config = dict(
    vocab_size=2048,
    hidden_act='swiglu',
    rope_fraction=1.0,
    init='trunc',
    init_std_qkv=0.0194,
    init_std_up=0.0194,
    beta1=0.9,
    doc_mask=True,
)
Each number is 500 + 25 x the weight over the matrix's rms, rounded and kept within 0 to 999. Layers, rows and columns count from 0. Numbers have three digits each.

# layer 4 MLP gate, 1024x384, rms 0.209, rows 232-280, columns 96-191
518547511518511516441504492497475481495549458512475483524495535509500516531554555509492528463541508508511539482512525498499523528481466451489523473528526475521498470455471479481506512508448485513500474458497484505548501483475496509512503491496531512495500530485513517501519524503526540522
524493490491454457501504483474531492487520516523479478487521464484484495568533456485524463446485521468498508508493517497490482510475542481510464484512509475503542485498486493503516497491499458464492486454476466488497457490480534481473520525496466514486488477513519466491502511570511442482
505507445489499504510489465422530538505474507496468528463444514506465520490479534500476537464536458527463581485499512522497484528541483512516471468551511438527491479504423471472437513491540530534470500527495468497534458486489491482465520517472503538493514466490471464541513450520489538500
494504474506487499521509517476497464468520461523539500522487495475480483513504504487477477530499487458482508505485551505497516519491544490515517448529490512481490503526493521499499518489521499503506536530464514478502524485506517496489481500498476528487465511525513519503474512471499525480
484484480515506522515518531489481465529507512502498533462485494526484507505499512511515513492513482471534493565459480502505459481500556511482488500481516516535469479498459527501474474486491472470505479524535533537491535486516480490475524509500510440542512490456472510515541490446496514540
493505485529486554496490501545502480498447478549459525461486545496477503504530537511511544526478506463496486487537541500508492553472552519509453509496478486550520478525505417504516524506475518466433526496489508509523465460491504502499496492499483528526521503477513518471507520518519521522
486493533491540466514528481511510519519493493518467521490526484480533512496524507528560452506501526508467494487506493507512510521513502513479496508504506529508487524513529470498441479491556447523528520507506483512528510536504540548533477507493503506528474471475541507448501504540497440469
514524532487483496503480531553524521538496533496506496471498521489468443514487465532497467459521440463498491467540500528505543502479538477515487544507434543506468498488527540523498514485501525474537493509486514530505475497528493533495506528441509518480485523513526511471550472507476482522
479512537498456444498533497458474509471500490534512507507441536531565513505520496446482501460547507528503475500505500474519530541495443508473503546472487491505510489493522477495525516476517513486489495491507520492541486497519498525449425496508493515524451493474506514474535517522502495505
511509523548526504550480486534488515480453498536521514465519477481465520461502514487510499504529533481469460455512511455489475474503449486433491518450480479457472463486478517479511501495470505479527526494532525478534502481540518477467496534493482516546500509499525496513496475485513518462
519522495491531530500507472519497528541500501515518470491512514503510459494533493477467507513481514509462512484532457515539513488490472498467498479526536524509499503477479510461536493514507482476501505519503503494516494497477497500477500512486475482495496471452461494525508512546499462532
448481521487427514508469487518475454510483488509506529483475489496477479516486489538514483547549478504552486511486571485472496439533509467542506499509479498518502533495489528509524460548474506532507508461512506524504539554491493477491474495513489437481545566494481472482451486489471489525
524495476512467502555507450491471503543507545538478492448483543512507505532498481518475531485499519505545522472525518460435476482503523553515490494533490485513467446507492463496554453480539468482503498493516469535483497490550544454479529481497539512524478515519513476462513474492535469510
482498512439564504481518507504524514477479522499525484521507476512467523458512521490484533503504455497566518454521530510488521529506484477467526530494536571466542496510486451441488506479522516524549505462506485513502571532526494465500540515537513468456471482488518537549478494527493490522
528474422484505466524505516483498481473502475458537523480486541518493488508498504503522527474467517499535521483480537490540491502489481441500484507490448511566496467475461489458521483558510465513468503539514531482487465479539510500519437496480470473517469498457464470473468498527514503563
470501470511544534483566525527462496493500489492487496478482507505478499520483526487453471498442538497506486493463521490519518564493486501471506535547471491486526583493464480529452512536489503521491536513464454481466496497474437488561465454515551533462463522489483557500511533514428534475
487490529530540504517471482469517549510511525510512488507498489414469440490495506577468532474492515427500528495490506482517507514492510482528492504501486532526549476487509502584478463532505502512490491477481500480465442509510544536434510459476498513484525510528530522508512504503473491504
480480509457528426503495514507502535480544504467538471472507505519473451503475525487548529498524474531490508497511493486540511493509481488510526531489507473536522462472510504526481509525493497473449465533505545532539495503458533511465445508479510503536491531487502517496518484497488521544
506511520470493487496464524484475469454479512539505451503512501503512471454487507504511473521511462454474517486534466528531460499522502470504484509550483504493503500526463473520531520447491520467504565464506498537491516437477545463501474511516463498523556550497489483455518492453498525456
515476505492523508525502500508503495471509512496458529517498489495531501510504499482488507504479555503477515508475540517527518515465512456495469493457514497502525504512493445501485529482474513536476531494516535522484466468502514529452518453504501503523516492511489477481511528424479491504
479529495469510524494490493490523577528525560480471472515506539517505491496508505486498466502487475537498495525483543462507526527491521470511476524523467483491536504503493513506476505489532469522495531480561499513542513522514481511489477448511503526531450464492494484493524470514509481483
478460463473500523495482481544481490486502502507505481473471512515522474478485443467491513498492481550500473566551528519517516522501492497484519499505478513461479478497508512483519486531512487477523530485514492513471504524482483479534513491506442507452507525450498522464520499475506496517
526500487494458492463524557495443527500461496455475510473510487509496537485466506531505493455547518477516488490500498499503498502506517455519527473511518489520453473481470498470493512510486495491476479514503507489552511464498528479480535492558525486515493476496466555509538542553483471486
493512495456458485513488485505486528483495494487515461486484527530471484496508504488492530531519500469495497487499487505494526485470541482509515486488488497498516514497493520527484457483528491497489504507502496490492507529519512485515546510501503507550510501479499463523517507508498490513
548501503547511526513491550512487506485535501472519497507471446500519473526515518551474550446465503486467477455506500532536468536495497441482477526510524470485518491470502501468500432513480493535478459498527498463487473501561520463482514523520498547520502488513521493534459453486498491507
520499475480481492550466485503526463477480503506531536467516493476545517512520505510498467513516532533480513496530528480490482511512506495515547538485482519535507507522497470512545526524510500494452476495501454491502495513506493483511525543502509516539527500483527483504459532484484512517
505505516516558555528501503500532544502473537489551497491451515507515456529462461529528502477548529463502527503536546573542482473458536472455559507545472459473511537467441503505502511503471477524519488517531530504492541510502518520507525527480456488534499449480470497551481511460463558515
488483508493478507477461487502480516469454526491510498520523503531476514517522509489492495509477522492451533487494487477513487483532470533502498502494504482509484507509500478504496561510544494499491510514483438512529520508502501519517489516527488511498509527515505498494524500469515478525
525511511508545485500537532456489515499476533462470457465547460521455478491543510525499518514492548545533504491489503477504545479546485470484497451520515522498508528523475497479495474501498454451486476508456487526541479490512486499492512512482506508542475529510505503540494482539554535505
458474521481498517475499503486503506460491516504481539541457534512508492506558472482532459522476506482536447529470533496486481481481493516508507524493470487505553464522521470512517534496531518503506492508517499553483518466466477431437457533496532543504497530504490492509527515510507511436
494498514465492464482470498545472509478497519501473475529521484519479524502477541505484487490510523453459495515562496515477506547493530499524569514494489493478511528534474507456494546472505524501482452494489521513481534488485475468493492504479505492508431503485502456519522512505481528472
468513505497469503517474464494496502512494517485499515503521511532523494496500512522494493473491514512487484515490484515523504517497510490495499502534519511479483519491524511536539492508513515501484461483489504536508494489495545480475508508503492516513532548518533489545528499497476488514
525489494507523487500457489450515485471512469522481489490517509497510511481481516497521526466481539511497487451459547510509471510481516524491510502501485490482510492521482534553494508452500504500515494474509495474472487531505488502510526471513439490528456473510502513502512509472520512571
458494461512543508519482471526556519520549511466497546473453521513499487514487538497428472471575556511493458486547431573547522527509530518521488519513492577452559512538545464486479485505463511490555448540538538539500508472461476502478454496522513480476528543530466476454531506535472524495
470454523441454498445557510548484486486515553522482534433485476501463495492503535533501561517498474474538503522451517560515557494524484472475488466477433510450528477500493489545471496502491494469555507504483480491531514460486505548492496493479567515483485538547561479457512505532464491446
528458498500483491498502516500567472501475493468509539505460481515506507411476452487479519553488474515509513490525497499474477479492471526489507490485447488525504520471483539539492471497531513535503457512523476509477493498511521510441489523502502495567543511509475505476479522504538552552
504515503490460527516526507479488553503502535516534524501464505462518499509474469528491483522445549517482515485516500529516493488469514528477551499494514473537503464526500516490469520531515519497442491496508495505538474507489530475470525490516513452503532520466539485495502490509516496518
517497539491502485483485526507484490516477440537471541478503473494508493494495497502511510509511478457479498521456503496500457526502484512525469487523480459502490503499505462456500480500546490485475507512520504497500499535469496541482480506507492487520482495509514485519528504526552483469
534494489512502506494472494519479492518471526474502505488516489514516494505504496497492487512507504510506519491520506548477514514497483485501491518484501501532495516488505487482504516505500498501490521521484512498491470487491496514515507499506526510506509492492510516506531474506504507517
493514512510516522501510510496477496503516522539495511496459513487509481530481517514504533542493454529517509471462519487524511544546518504513496476524505527512488485535504507543508487493495523478511493510522550502562554510528469478510489481470520502480514474515496491525516494520498528505
481521464462502457508484500499515509483520521531477487543547504496558548502476526486574523493460486488577445506499549509458509483471454496476486545463491481516514507548534500522530488476523475527447467502526464458531482519496498528482555523498483531500547518506467471540505503477503485491
472495502502488513485497510479499497501490516499510503504479515473504546513500516462524485513500488469489543496505505525501506465509500499508472541488501471506503498519492536512499551519501485493476478504524486506486519514488536527513510488524520479519523484483505476505497485539508508495
551454496478509495433520553535494451528535511555483506519520496477516503469493531506494490477501530475498472505466501472514450522484477559522514469530554522496514488509517460507509440438510524496483489492484492504522491488481540495480492513512479505484475505486537538516495552467508513473
467502512497473497527492479526494464551522499514504501462519511491541502510496467477500474480490499523496480478489484478506491504524471471486459495480487520529485475563477506494482501533518523496488490494516465488520458510498463492516528493492482529501504522526503461541484482488463519483
523485487477504489503506526522546494479502466472467440518502535498509501500488513526500519469431485492496496453430494504509495516450541515462536487489471514479500542468517499518506502515489504475518517488510490453473519525524516511480515498457523488503483479498524489453513472523497486526
502504516506494497483493475514500499507510506476491518503483533508499478511498484457515492499502513497522516487502486500488528490503491495509516508462509508505501496516490487488483531478498506488487499496494487511501488484519520516487496512502488492491504499490502508505518471489523498499
458519509451518496506475454480486539478488482515466543506487488478495499509519502494498526535488509467523486486477530530505544492472516497504513480498518448501516461516508501479507522513538510511480507497506520532520518445554514504466496453469488516491521508484509514553500478503522490474
486439499525514522498472491486478497507492463557487506558474478541493470488523497518475496476525540451514541474450517524504517511503503507489511498527507453521517491497523516503465454510519469511482483522515503513478543563491470528477516495440524504471504503539497542519492483519497468528
477486507479494476513476495474506517529475498543548548481488455490469490493506536506537481481518528502447543488484452521442480469471508511514500526502488504473482508493501511539484485452523495519495466469501503494484501464537496487520464491512517533531477535505527497520492456455474529503
# layer 4 MLP up, 1024x384, rms 0.199, rows 232-279, columns 96-191
504478475487499511516507543521499428532536547525498521476499477516536475522499523489515527484516479472455507487488485517488492516471532468485481514508541445498486519525501556497507513480463465524468504509482507516506497502465478483502500477515568471500518486549470474475481485482510505526
510493497482485484515500497438506507478483508488501474515482511502503475488497532513507506457501469483483512482467540503472474467487452502475508505519516494526506485516530471554508454521502465500501491478533517511509535508522462514451508482518465524523500508515516488485498475446467504490
544502500532473510516467484470506508575525476514524523495544477510463491472498500520500509514473492486492503529536456500474464482539495477487446545479517490518483516525502520492501548560472489507512519430540514523487515485512463484505460452490482489486524482521500503494546542542528518524
548459503484532478511534508465486536498564518506492517496507497487486504509430508496512509492473531525493496448441519501491513511490473511501491499531514520455457524495511498479479528515511515505523500479533486506522520524488489469514510488470473480503481537535477461464512515477530491472
528523467466472520493542484478486513503501501496462507507470473515499539495536509486473490512500505499498466501488481517456514511542524493464488511513479502504501433499506523527486522526496484466515538512495505459541507492458472498488506475506536468506470495490478471519464540464497511489
488502496516499487489522512502464461518511500553486518469512511535505491463552477486515495482474514449437458513522546536494492498521481484464502522509479515482538537465517504551563441467507517495484478508494492492486542491495495535446419538497472503501583540493534507548515508482473516480
503514472489463510514484471489420524518521540540494506480459504485481468484459471518497486496503480511513539457503499550487498510492457525519464456507542508491506513520498495483504513472539516495501551488503483515486498481464511540467491491530492485458542524533481523472511483522486510464
512499453519514491494510468497537518503470502492486468514487462487462518484497535465512490542476532498533497509491532480458558483461472479468504476524475494523444477464479454505459556435499536482508488514494485473539545442489473487517488524505474478527512521472496460527489521489495489490
504528525532504508479476489518547509527486528505507506493515510526464553519522526497464504474491492478513505534493523511522471501518493477488501522504464487526486520523492517516492541496479492505458512493489506506515533502486476492463480534483543484473573480501538491491544475547514491503
475503518445500491498457510508524516524527481472538471488526494485546515456486561462489530467525510492501499508461530476507511515499462543496471506434509549522493475485531500487482539552485451445513420529482495530501490508502446516538481507497469567475551467481554496469503497489492491499
500535479517503523535521495549484502546489467477474508487509487485484514494496461503505431473519468522523533475480506504498504507499517483497568529496507459515518444516505501534515479487520468541508527469514532521514516511516503499530547500504470492492496483491468520486472518522500511497
476489462509467503537507516497477520503517522501507481488546521493535506468501471540494489444499530505519529431475444508488509476523483476464508504519535492505478540515497505463453480458490548482485525454542521492556487464461540486520496486506557534533460450517474532464510473467531473514
458484549544502485531519502431526502522509441501499469494476507478529494525496532495443533544498490491543477485536536471481528518501506515445480443523511513504523498531484506511505531472527513538523536500464446521507468538526469485468499508496539552503470505518454526484494509512489490417
469494497504525497530487484484520473491524452535532463501508477462491529518495456495433447491461509457501474518514562481523515513510530477545527540545497470499492468460476523522451472560519471521479505484473493507458487525458492509516513479499435492518498500524539481473541526500590469507
553522516460505520497512455482498541471482476479518501517524533538500472469486476521535472505507530461552500512462561476559480493507512454469523502513480488528475501504490483481483466493482519474523523487507521470481487551486493505470476485516489461498513498529513490555528503499508451510
490461487505556481497525506503512462476503504481495516534526532500488540488516495425513482472502476467492511482501531527502474504519517509533512481470505528483494473500517518523452498510539547566525516482486489535476507479493490493517494520507518485504502532498485503520469471515490526488
521480515496453487534487517506506458484463516547472477465491527503506495487479492529494451466506500500502516483506503512473533465515503507521507503521473471511495538530474485543524486453512507490487465455521462492525515479505498504475481548490514498502480505494526518490502486529536478485
444463518500438487469477539451504479476480515492503517529478477506535465515543521493511494474518472490480527514537497484545469519492504485478488459501512558500493562487486498519499515496450501487478480527528519501447492470521494515538478503478499499486488536512467454474484436536491493501
462495487493495503510477496515482499522529474486480435513479500489499516537500483491477534489485509514493490476468522469482489506472531481532536500529536521536511465523476526475505481506511516518470511440477487455542464511512498480483446514494528493480452481473482489511472486537492488489
486499509501449518499480485506502508524504497513439477517497512502507503538513482494517543472474494522520511476458498513465528496476543471522503494529509486574500508491501499477495505488502457498506486478496515487471496482515523493475503507463504540487474504553475486498506468532533502473
516516521522508523493535489485480457516486501517489482543528474510468472481533469517489480467459499514512527518492480511510480476466537514535527491515492487512510502493507502517498532507456481500493514453502493488479515490464538541491515513489503510497507539529501462493443539488445507560
566484465542532473488512507509504526499469530499469479503502489500519499485564487461510472484503522483454512518512497476520479500518485463450453470491515508494490527517479529501486505500535507500537517505480478472497506498544511494534518523489448522470511460485510493510501496448511511461
488493507476497487485473547492526487457477443523468478514497497562469521533511513470548475485517536545470500508536553507496522467513509513526492475498502538500449494511475477543465456489496495469497495504515506447517536451498475466481500446474499490539480529565521531531493480520507496481
480490499534518486465488489484507504469503498531480502476493503468503537475469502488528498494510536504534508484530488510505493509534455524511497533463507504501482487483492471491508510509471511536484513530501482492485492485481509486492490493524497508443528538508504531483495506510493480509
495544525546464511478494549496464483465508470461516446503479529490547521497471470445543496497555478529512544490477490507558488446520502441516494476499519523521506529482493508567515538493456509457537463520550501497528531470552541456439485502483489471509500486513461461520514543542493505482
509525496509515493512505496498479506527530521503477533541513520539476485490493506475481527456503514502478535489489499498528461513507501511463499535516512507476509471524499522520470508493512513536512500493490489506494496508523498502508513490523496518505489501514480500513529462534521513535
440489470513432485446503489520512524548518502499474504533491485486511514507433504526508510461480528492530476497492487503437503518572493503495483485478502536480526470518527491512514497494596509478529554553485485496495491510529498535493508489543515515493528505506481502489434499485492463495
477491503485455502471480482488480507507445527489493454481489534471519506519496516494454490513494486489474486490471527493510465483518479493492436498528523502473532503494488478498528532530575519494525480514508502474505484513510495491527495533522495473539490535531502485511500510458452499511
509505458526472474515509503492534515505505439543508540489465497542526500487522498466508508491527491508469502500537476500501496516515540474515503504513527499542513568499472496435548466472481483469478483477493455498497474521487479489510500514527493470499524517475509531497472496521507507541
481468497522447492480499488507500491508501518499512498513523530533491499494565539540473483503499543491492462466478527485580458514474508525516514463503527494466488520494477511536482542519438462460509483529525528544437478520494518467477493477501497544482471539540512540507548516504545493441
495467521549504476491525419538465465513454487510483486506474492515489515436483540521486466513470516446542496485492482519506467496470518492477481480527490499508496449490492469439515481453507478470542499472518503521460514537450515523547528519525527480489509478508510506477504496491518493526
487493476516495534483499515494517471481519502494512472486489501501492529476513532491491508502521496491526488514527492521476497506497511519453505493479517495512504511505517526494511494538470526481516525524512497546524526492509503475498482496506530508516521516524517488479504510481514514489
527484495469492482514469498456521485548508507503471493495485501516504498457513503499495489488487517491491495476507513483470479499536474510515489497507486522498495493538499506490486475441470488544489474500539512509497516514493513512518505500492482502495504497508441521491552508473483494520
506488485470513476504493477479486531503510442496527509497545509577493449489529467531492472453489518526505491520495528521534505526580493507491508545500514478543502456527467507480495479466517488468522469491510521506510470530518530451527496515516486456470535496533588501454434491487512496498
551428463514485560525520485477492499509532484480470460523506494539517524480450483474509522507524548481506523460508476544474520507492475541511491497482560492454509547540517486497529492480499482576505542479577469532499471514494536481512495526518446499473495492465501528499544519496548449451
463509427487517479491474460496526497497561537535520560444509527482507460505550501537539528503467456487517530493475470505470506542520552528499500504504501502549500509486491499498504497522527463509494487463485523498479535538462474536506526484433471468449528476501500505501510467494489475518
487477498483427494499473547516525469478511544524517517520488450493495522489505482497535505491487525498484514479487483517538478454498498497554524484483527491528550511546469447528563548516473510470513455541469528467506521498455487519499490542519508509534532512502518449505507517486492472473
481501510516494490523539487510523505509455478527479516521541506496485527543468549503519507515476517521516475510463497474477515445515502532436507502451519502451492522543508488498509480502476490478538553487507507484452505479472497492498510502530500536518499502469450534494471492509539489502
508499496501511507496511504486497478474521464497488499512509509475502509521495535499493508502513471498512491500480497480508479477506504517497511494494502488498495473489473518518495484501493510486498502484504502492509520512477524483492519481506487504507485513534482491479503505496477480499
519529496507503492488485500487488472481499502502496486493510508491505430517525489526493485506508505494476492479498469464518508520480528513485483509444528493489513533454483481500460513487497472468478507490468512488479499502509476489500492508489504510485509507488479454511507454503495489541
523456498496495473542436498538531458514464530487498519510545504519517472517471465470528514466561498521491480469486488472524513516514527495511497542477479514485534490458519467480498492481489502480473474514495546516484553504525550513480517486453485516478493477489449461474442506541485506540
507484478464492467509472506474506503484500490519498488509473503482492481499470508517494509500531512505526526476511510526495461495503488549496514479507492493495532515520519523511509532494500485474475488503507510513524527520496477489490533500510477486518473487491520524477508505481508495483
553507511473531493496527507545498516493491467533492551517467495479513487511450548519488468497514534457510506515497535490492523520537541506539512523505508511469483496477501448481475498490488532507508456524505534491469524505464536497491471500537521479532452461488483465450482514519536552525
496536527478516512510515528492487512520526455456535497499521503511482472507532517518555512500501480486510530543486515500447532472484532531548482553513485524500504483490468462484517465497502547507535503511527508521472472542513467516518512458504476543481483491469477510499526474495480492496
515509489538485503484446488479507541483498541496510539505509476534506486487501493444495523451539500473513483517500481491483501464507488476495533531516545465518517451531498481488490487473494450510468491494500497472529519531498474490511493483533490491542514497493515483515466489465516496505
495502512471512480494483501493506490507487487515510478500507495497484523486499510524488499508491492487496500508503509499502484516478496522506491486536500499494517471484484488499515485509519515506516491521506503504475505503460492488534510498497502525508498494518499481505506513495487505516
517559538453481498485513512477529458477513462544523485487461465486471507498530523549472507480501453501505517516472514487487548438503525501513522521472420528507484472481482517488531520471494548499531475535517515493510517512476522501536476491524465478495491485455524501521520479555493503480
558518490519509517505514478504462514491500500489491524530483496481472458498531530496461465527545487490502510505499446487497497490537504510484529466522467587498493501482496530490500462556476491501489511511469475522479514516528485496482482522491522514479515512553483470448498525498447509500
# layer 4 MLP down (transposed), 1024x384, rms 0.221, rows 232-279, columns 96-191
521505491516508513507452487519499497452525457540528462455510495504509515518475480534489561513529458507492518514479522448495517544501554515463513512525511530500465468547488474478500501537463439474518524501540480514518496454486495504505523541557504518477483490507462566509510540525524494492
515528473482509527511508509527504535465499473518513499489528547484487490510480514498536522489515499464493512496477521490498500504510481529484472544488521510475513460487443459536540512465465492516496459538525479520448523483527468478509493480514515504500471536487494510541472508545510497484
513498476507508482530467532519484501517513511512532477517555495546506493466524472486482499502506494518505464471523501514473504463517525518435476498518496462492501489519493523530493501510472540466471525463472512518468551494497457470465458459483468504535519551469463514497471560474548501489
498500495495471503514522507511508510524470484510507511487490493487457509509470526469496497515552531488501444540508505496501510473471509513493494514456511529508499483487456482482501515507522506490478496545474466514499495489520488518461538474498495485512510506484505495492504491487490481518
493524513524505488559461482474524474495510501521481496529510435513495511474516505481463508519487529492479530492497520505505521517504492464475503489425516449505542493520519497488514509475500526469487522477513487509488506526475468499538482479461493526526445495492519521578541519509524512501
475518427475491486502494451540527463543484494476489494503431536494527489492502520473475516511468495449528481500530490571434511538489538510528526449503499501500513544526505532496522458529475541510524479532519516482505448486498518496468518465496468517548516488523487513439512487508515489499
478504523517509469528518486496534532492514470488511521478481536459541522519474471505535494463499530504535482516496523528474460492486508502528497525511466498520539543501553523462505556502486512521505526516482504512469501487467501486500500528521500454511483518500463503506480522467496481505
599490482517542497522484491488531508520546479500532464470485496504487483504509478492477485509549529501519476494465543497536487487462491515505488534518503487497462501516547570506493475471534502524477465446500502454473471469504544456471500483484488490473546532550514461504527533565490467475
508526472539557516465517492505528519548472518493498499521476479508514493506473507524517506451487522535543524523488500505471479503516520497524529508506523525523514500491503494500430486506499464481552501465525513462490517493496479472505529525528494478479532518479475495547520489490544474555
499497523539483463511430531485503537464528507505467496515515502489478474489516537491520474540505480482510488452519509462537479490484498509449496523524487519567506540498504499486500489481496492483552535477495452505521493502457463508460480513508508506562525502562527468511486465500494533526
495500521497481521501459498486481511498525535454478490505472498492461524539514533532511505524482503506476489498502499483488482471484490494483482516480519499529496500513483516529487467442518473484486496536500512495527510490485490500523514469478512509509485500468451526519547482490487523476
477525436468519450511506557522426489488548539469474494505535522522545466472505491502508510466562481514471461482529405501522487523468497507482541507539496489497461486515425475512488525464469501441493503482517450537506460520489498497499486529522492514521530499517505476530510465509504476513
513509518465515528504519476461536488495447456525484447499514512555466506520478482459474489483509471526519455523488495551490528485463480476484519489469500484486494531478523500486487476528513513570509428523501497488484536508483540494488487425472519495495522511498509493502457501502476481528
482530475492520496505451528499517505513504548477533502483521491560466548490523479487469533506503521477549548533523472498469477508532523481523514488448517539487525469528513489495517483534470486493511464500493492480483489498503478493571574535547528511517488454549519505497531533541540542467
482522466474488530482491514525495480523528528481531508499514477513477513525504449502468501535549506525499500484499465484503555431493460472529559488544503538499505532502566515480471503490535540462499512521517523497511534462506483504436542526485469482540478518511544554493496551445506516528
532481470469484517508502485457551437514499518481508457471465525510481519484533528504513506476482480512483492518502483505493469481525445492541490524559516540451504503515477577523510496468505567480488526494473490560497465492503517481503489500503499458441475485471479546450492516507495519476
465545532477527479518539486463555449487469504484499494487514531512450546485520507572542539514538514481509516519486496492479486457447515489494490476451467517466476484464472482474496496482514571476508476478479472507550504436491462504503506542515524507508495508477512465503519480494550510510
515531516510499507519471523491504475509475545497551492465510520510507536493518527507500481506467494471503453482555539526491516540468466505503507509467490479475475536508522499550489477505516529480496474523514533488518459523541527505518518483443505492511527507541514474505504493519522541543
491511479501477550449468489508471551507504527538455480494462519541499528517484425503462495504450525544500471507510537504479514497511467513487501496544481435474455460441468524523471525511516486520520510440518476496516510525549534502494491498476471490501492431517482552521509472489539480451
514500560494474531520545447501476506458527535503480498498454503494479524510484493494498514514459531524503504484464526487513486524457503451536519545517462500450563487526468503531468489466499486540505493520492527519486481478461522534487459513527501491570519472448504487478511444448488478499
527513447521499481465497513494531496468480481546496523491515498480527534521509486485472514525512513486540447480495467473520544471547479495488493495508487465491513512521483476488537477481511513529517449502470465516446482533546516523527518488523515498487499525502513498523479527533480528490
450519459554500500501492482496530470501505490526511515490527524470496533493520500519557495494540451541468495515488522487493529482524515491508481504439508489532543492526531489476484444515494479520488541539527520484539505486521508534494524540506503518524480468499487531501473500501524520506
468495486517521483495479503512450550442479445482505489527538453497466529502500451473543503535497513545552509506532492476501548476488512472521540525547500519506543499487505512505484492522523533555537472498481504508512521524497457470541541472497531505524482511499461494461482526469512464486
499484479501531460501488486514515517456496478519472520528483528504509495518495477494562482490502452475491532532473487477488502505504498507480511494484509523497545471512484473488491451522519455498511451445495481516519501509502511483491492535471501522494524512483494507540507508475478505535
478489492478490564494530476483512467521537491494502493448461527480480576528553530479530540522496525520508484426547517472489495433553487417573513473443495530505523482486496539491532507474524413488546539519527485516494498501507512475534456497469487512490552525497512493526492529516500466485
525507562522531549518534480499462506518490504488519442527474520518531490499495551520502501537525508465511530512455506487508484522525480512506470543535479498508489477503465485549493487504506466509494461527503525494489499489501469486514498484482498469490485500512507510495527484551501496524
490501481508487495506415507531496552485544475508511492480537507522489527496476493497467508483522470508497509510521464500515486469503469519517519482520548531509499419472562477480474443494536364490495532467480465519528520493480532528448523486505484476510518463463501503395541507498480512467
529527512482477525501467531528487483472496492505505482476494497497461457484520509486486483517459493520507497525488497507511503517498493502481490488475509451505474470486483481488494533510507554493464459532521502486518501499495529505521481499541490474504512452478530528494471478469518481470
471483505487475537545539506493515471487459473518549521550507510526520523480517525510527514496509446488496481497431466504504429491479541492505453488437516467470526541444504530478520537465486498495490507498505467501461555555566496549515506486498468507472461533474527495515465466471508517498
483546528520497510449457515498516512485535495505487484486479510512480525473536537494528515482474497498530476499495478543556476481462504531534498531492567477536536500490527471510512507477525463545460510513498474542481540481511534445491505496486517541488531494489472494526511492559497467493
521508535522523516464468543497498462494477517479498458478487490560503494511540520544531485462519558493519477524521479499499493479509461491482469473465501443439476497513453446519532508481505410473504506518551469536526523467510532502502508533492497507479484485560521504499522462505551482517
506503489496515523488474509473488505526534518522491508502481503500470490507481507497475487485514515527523502492520486510499482523523528500470505481513512491489474488514498517505502532529468515495536479481484455522518521478503515500494511470493504545475542508480494510474469509494507473500
472496483484496546505489488548508479483519510475504502471477512509499499507485514502479482514498461482482529505496515470493513489500500460498459503491480516513493500518492480466515500510483528492524495516486473517502472482528485485492507463491514506501501487510529499494496559488527500498
495544488503540504478499463517519486498549507486485496477467502484516552556521532455511562488487413502508491500523473524516530478485548449491475533532459568552520468486486517465508506499499532545482443549483494513497499487523464504430493455469485466498523504492471541495507469504476491524
512504517495539497494540492527512526499485482535503505498530523494512501466475508477484530502506496485549489513479516493446514488440480543473476510508493512484500498541529525506535521502467532445466479481536470483496487553530531505543504501471508516491499490518556552553515546537476494503
542465485481507524474497498501434520510469515486514507508515543505494501473542492496537547467538497494479469482483522493525492510550487459499461479552536469495515519460533468547488494555476489515507523495447510486517484503482496512484498521492506490494539519513487466507565505484492465504
530542491507505495504489528499538481497481581481537547530466491498530523462510492516524467538459540435546526482510432474480504519494513458538494455532491485521479502510528492504499491483506527512526489525524474505460501519505494504502497459467496512472454521528528500482535518499457452465
510495491502536528517519532483479496523511556515549481515461515493497481488523471517511513509490516506511506528493537538480486546504545482499474513522458453537523496531472485477508519536479549492474490501491487492520510508506498486568479541535530505510457507516497500493507502469468478470
484503503499497498508483502489520511493506526514497509497509521497462503501494490509495511487487508496527489491516505483497522527504474480497486524491497484480499523505490507519493510511521476510474496529481499513483502506500522522515501507496511489477481504509500504481534498510498490510
438506512503523553460496498487478513498531519494505499524512491514550521480491512535487492490502484480473482493489525502509514508446498490492489511522517470472516507463485504482519508537489491506483518498490504549501513514540540459509498543550501533498498535473512537492524539481529498533
492512493450490485503521456501491493505488519508497520505487491546512572469475522457519465499451491501489510557479485516470496511546503515484500536500497520500509517473493480476557542486476469504464476511499515504512502485462482502482542470492484486475505472535483489475520498509482483543
492476495492462506499516522480491500493523518515518521493493520494521541516499530516477495514476498513483468502533516523531519501527520502523502498493490480463520495466494508506522492498474540526512448495493538481492500507524522497495471512508506476513479522510518475504509483509501492506
498479475493490510546476495518487505466508489495514514513512509489535529523517494471526515530522466476481516474487512449461529501486505505522531456508491558504464466447530519526509553529432497497506505486463501513486503509546529531458529461518515505556516513480473504519488485516499478501
478466474518515481498480519513533515489474497512526530540521517510496471511494469496485516510450530481478501515563501504507474491522495463500468525521513513501486517503485538470501482459523476550491522506462498504482540502540488474498444494494523487510506484471500503460492509498512493480
493473510475497509521475519493524514491505522495469502473455520482485485482540510487458539486496515456488414513526529511524474430518487537481545475503506496475530522537491529503495516481514473553489509498520520527513466487450481489483474514499528524519528499482503510512506527456528489487
497539483499504503479495501486494493490483519468476508471507533519522513513481451493509519514495470466506486481516513472499515496498493503504518513492516499509499493503504491488513522485511447518490519498502522512475489483516491502493482502512502496465488516484528513512481499487513525514
445530466535509501520479481512483469541494504494507499506481552501530483507513486474525534459468524494541525474506438496500492544518492517497502478508505460521511496521513503501480486516490484483488540496511478536513497502507489486503530525504537494511508501508493484503505489452491506506
528559521517508512496526474529489503552478507456478471476520509527439547485476488518464518513473544517488520513510485507495491478481479556504534448475507482512533492496542510477453519478475445493494488477534533530521501492453510512530493459516529469473520457481494511527513515526491484492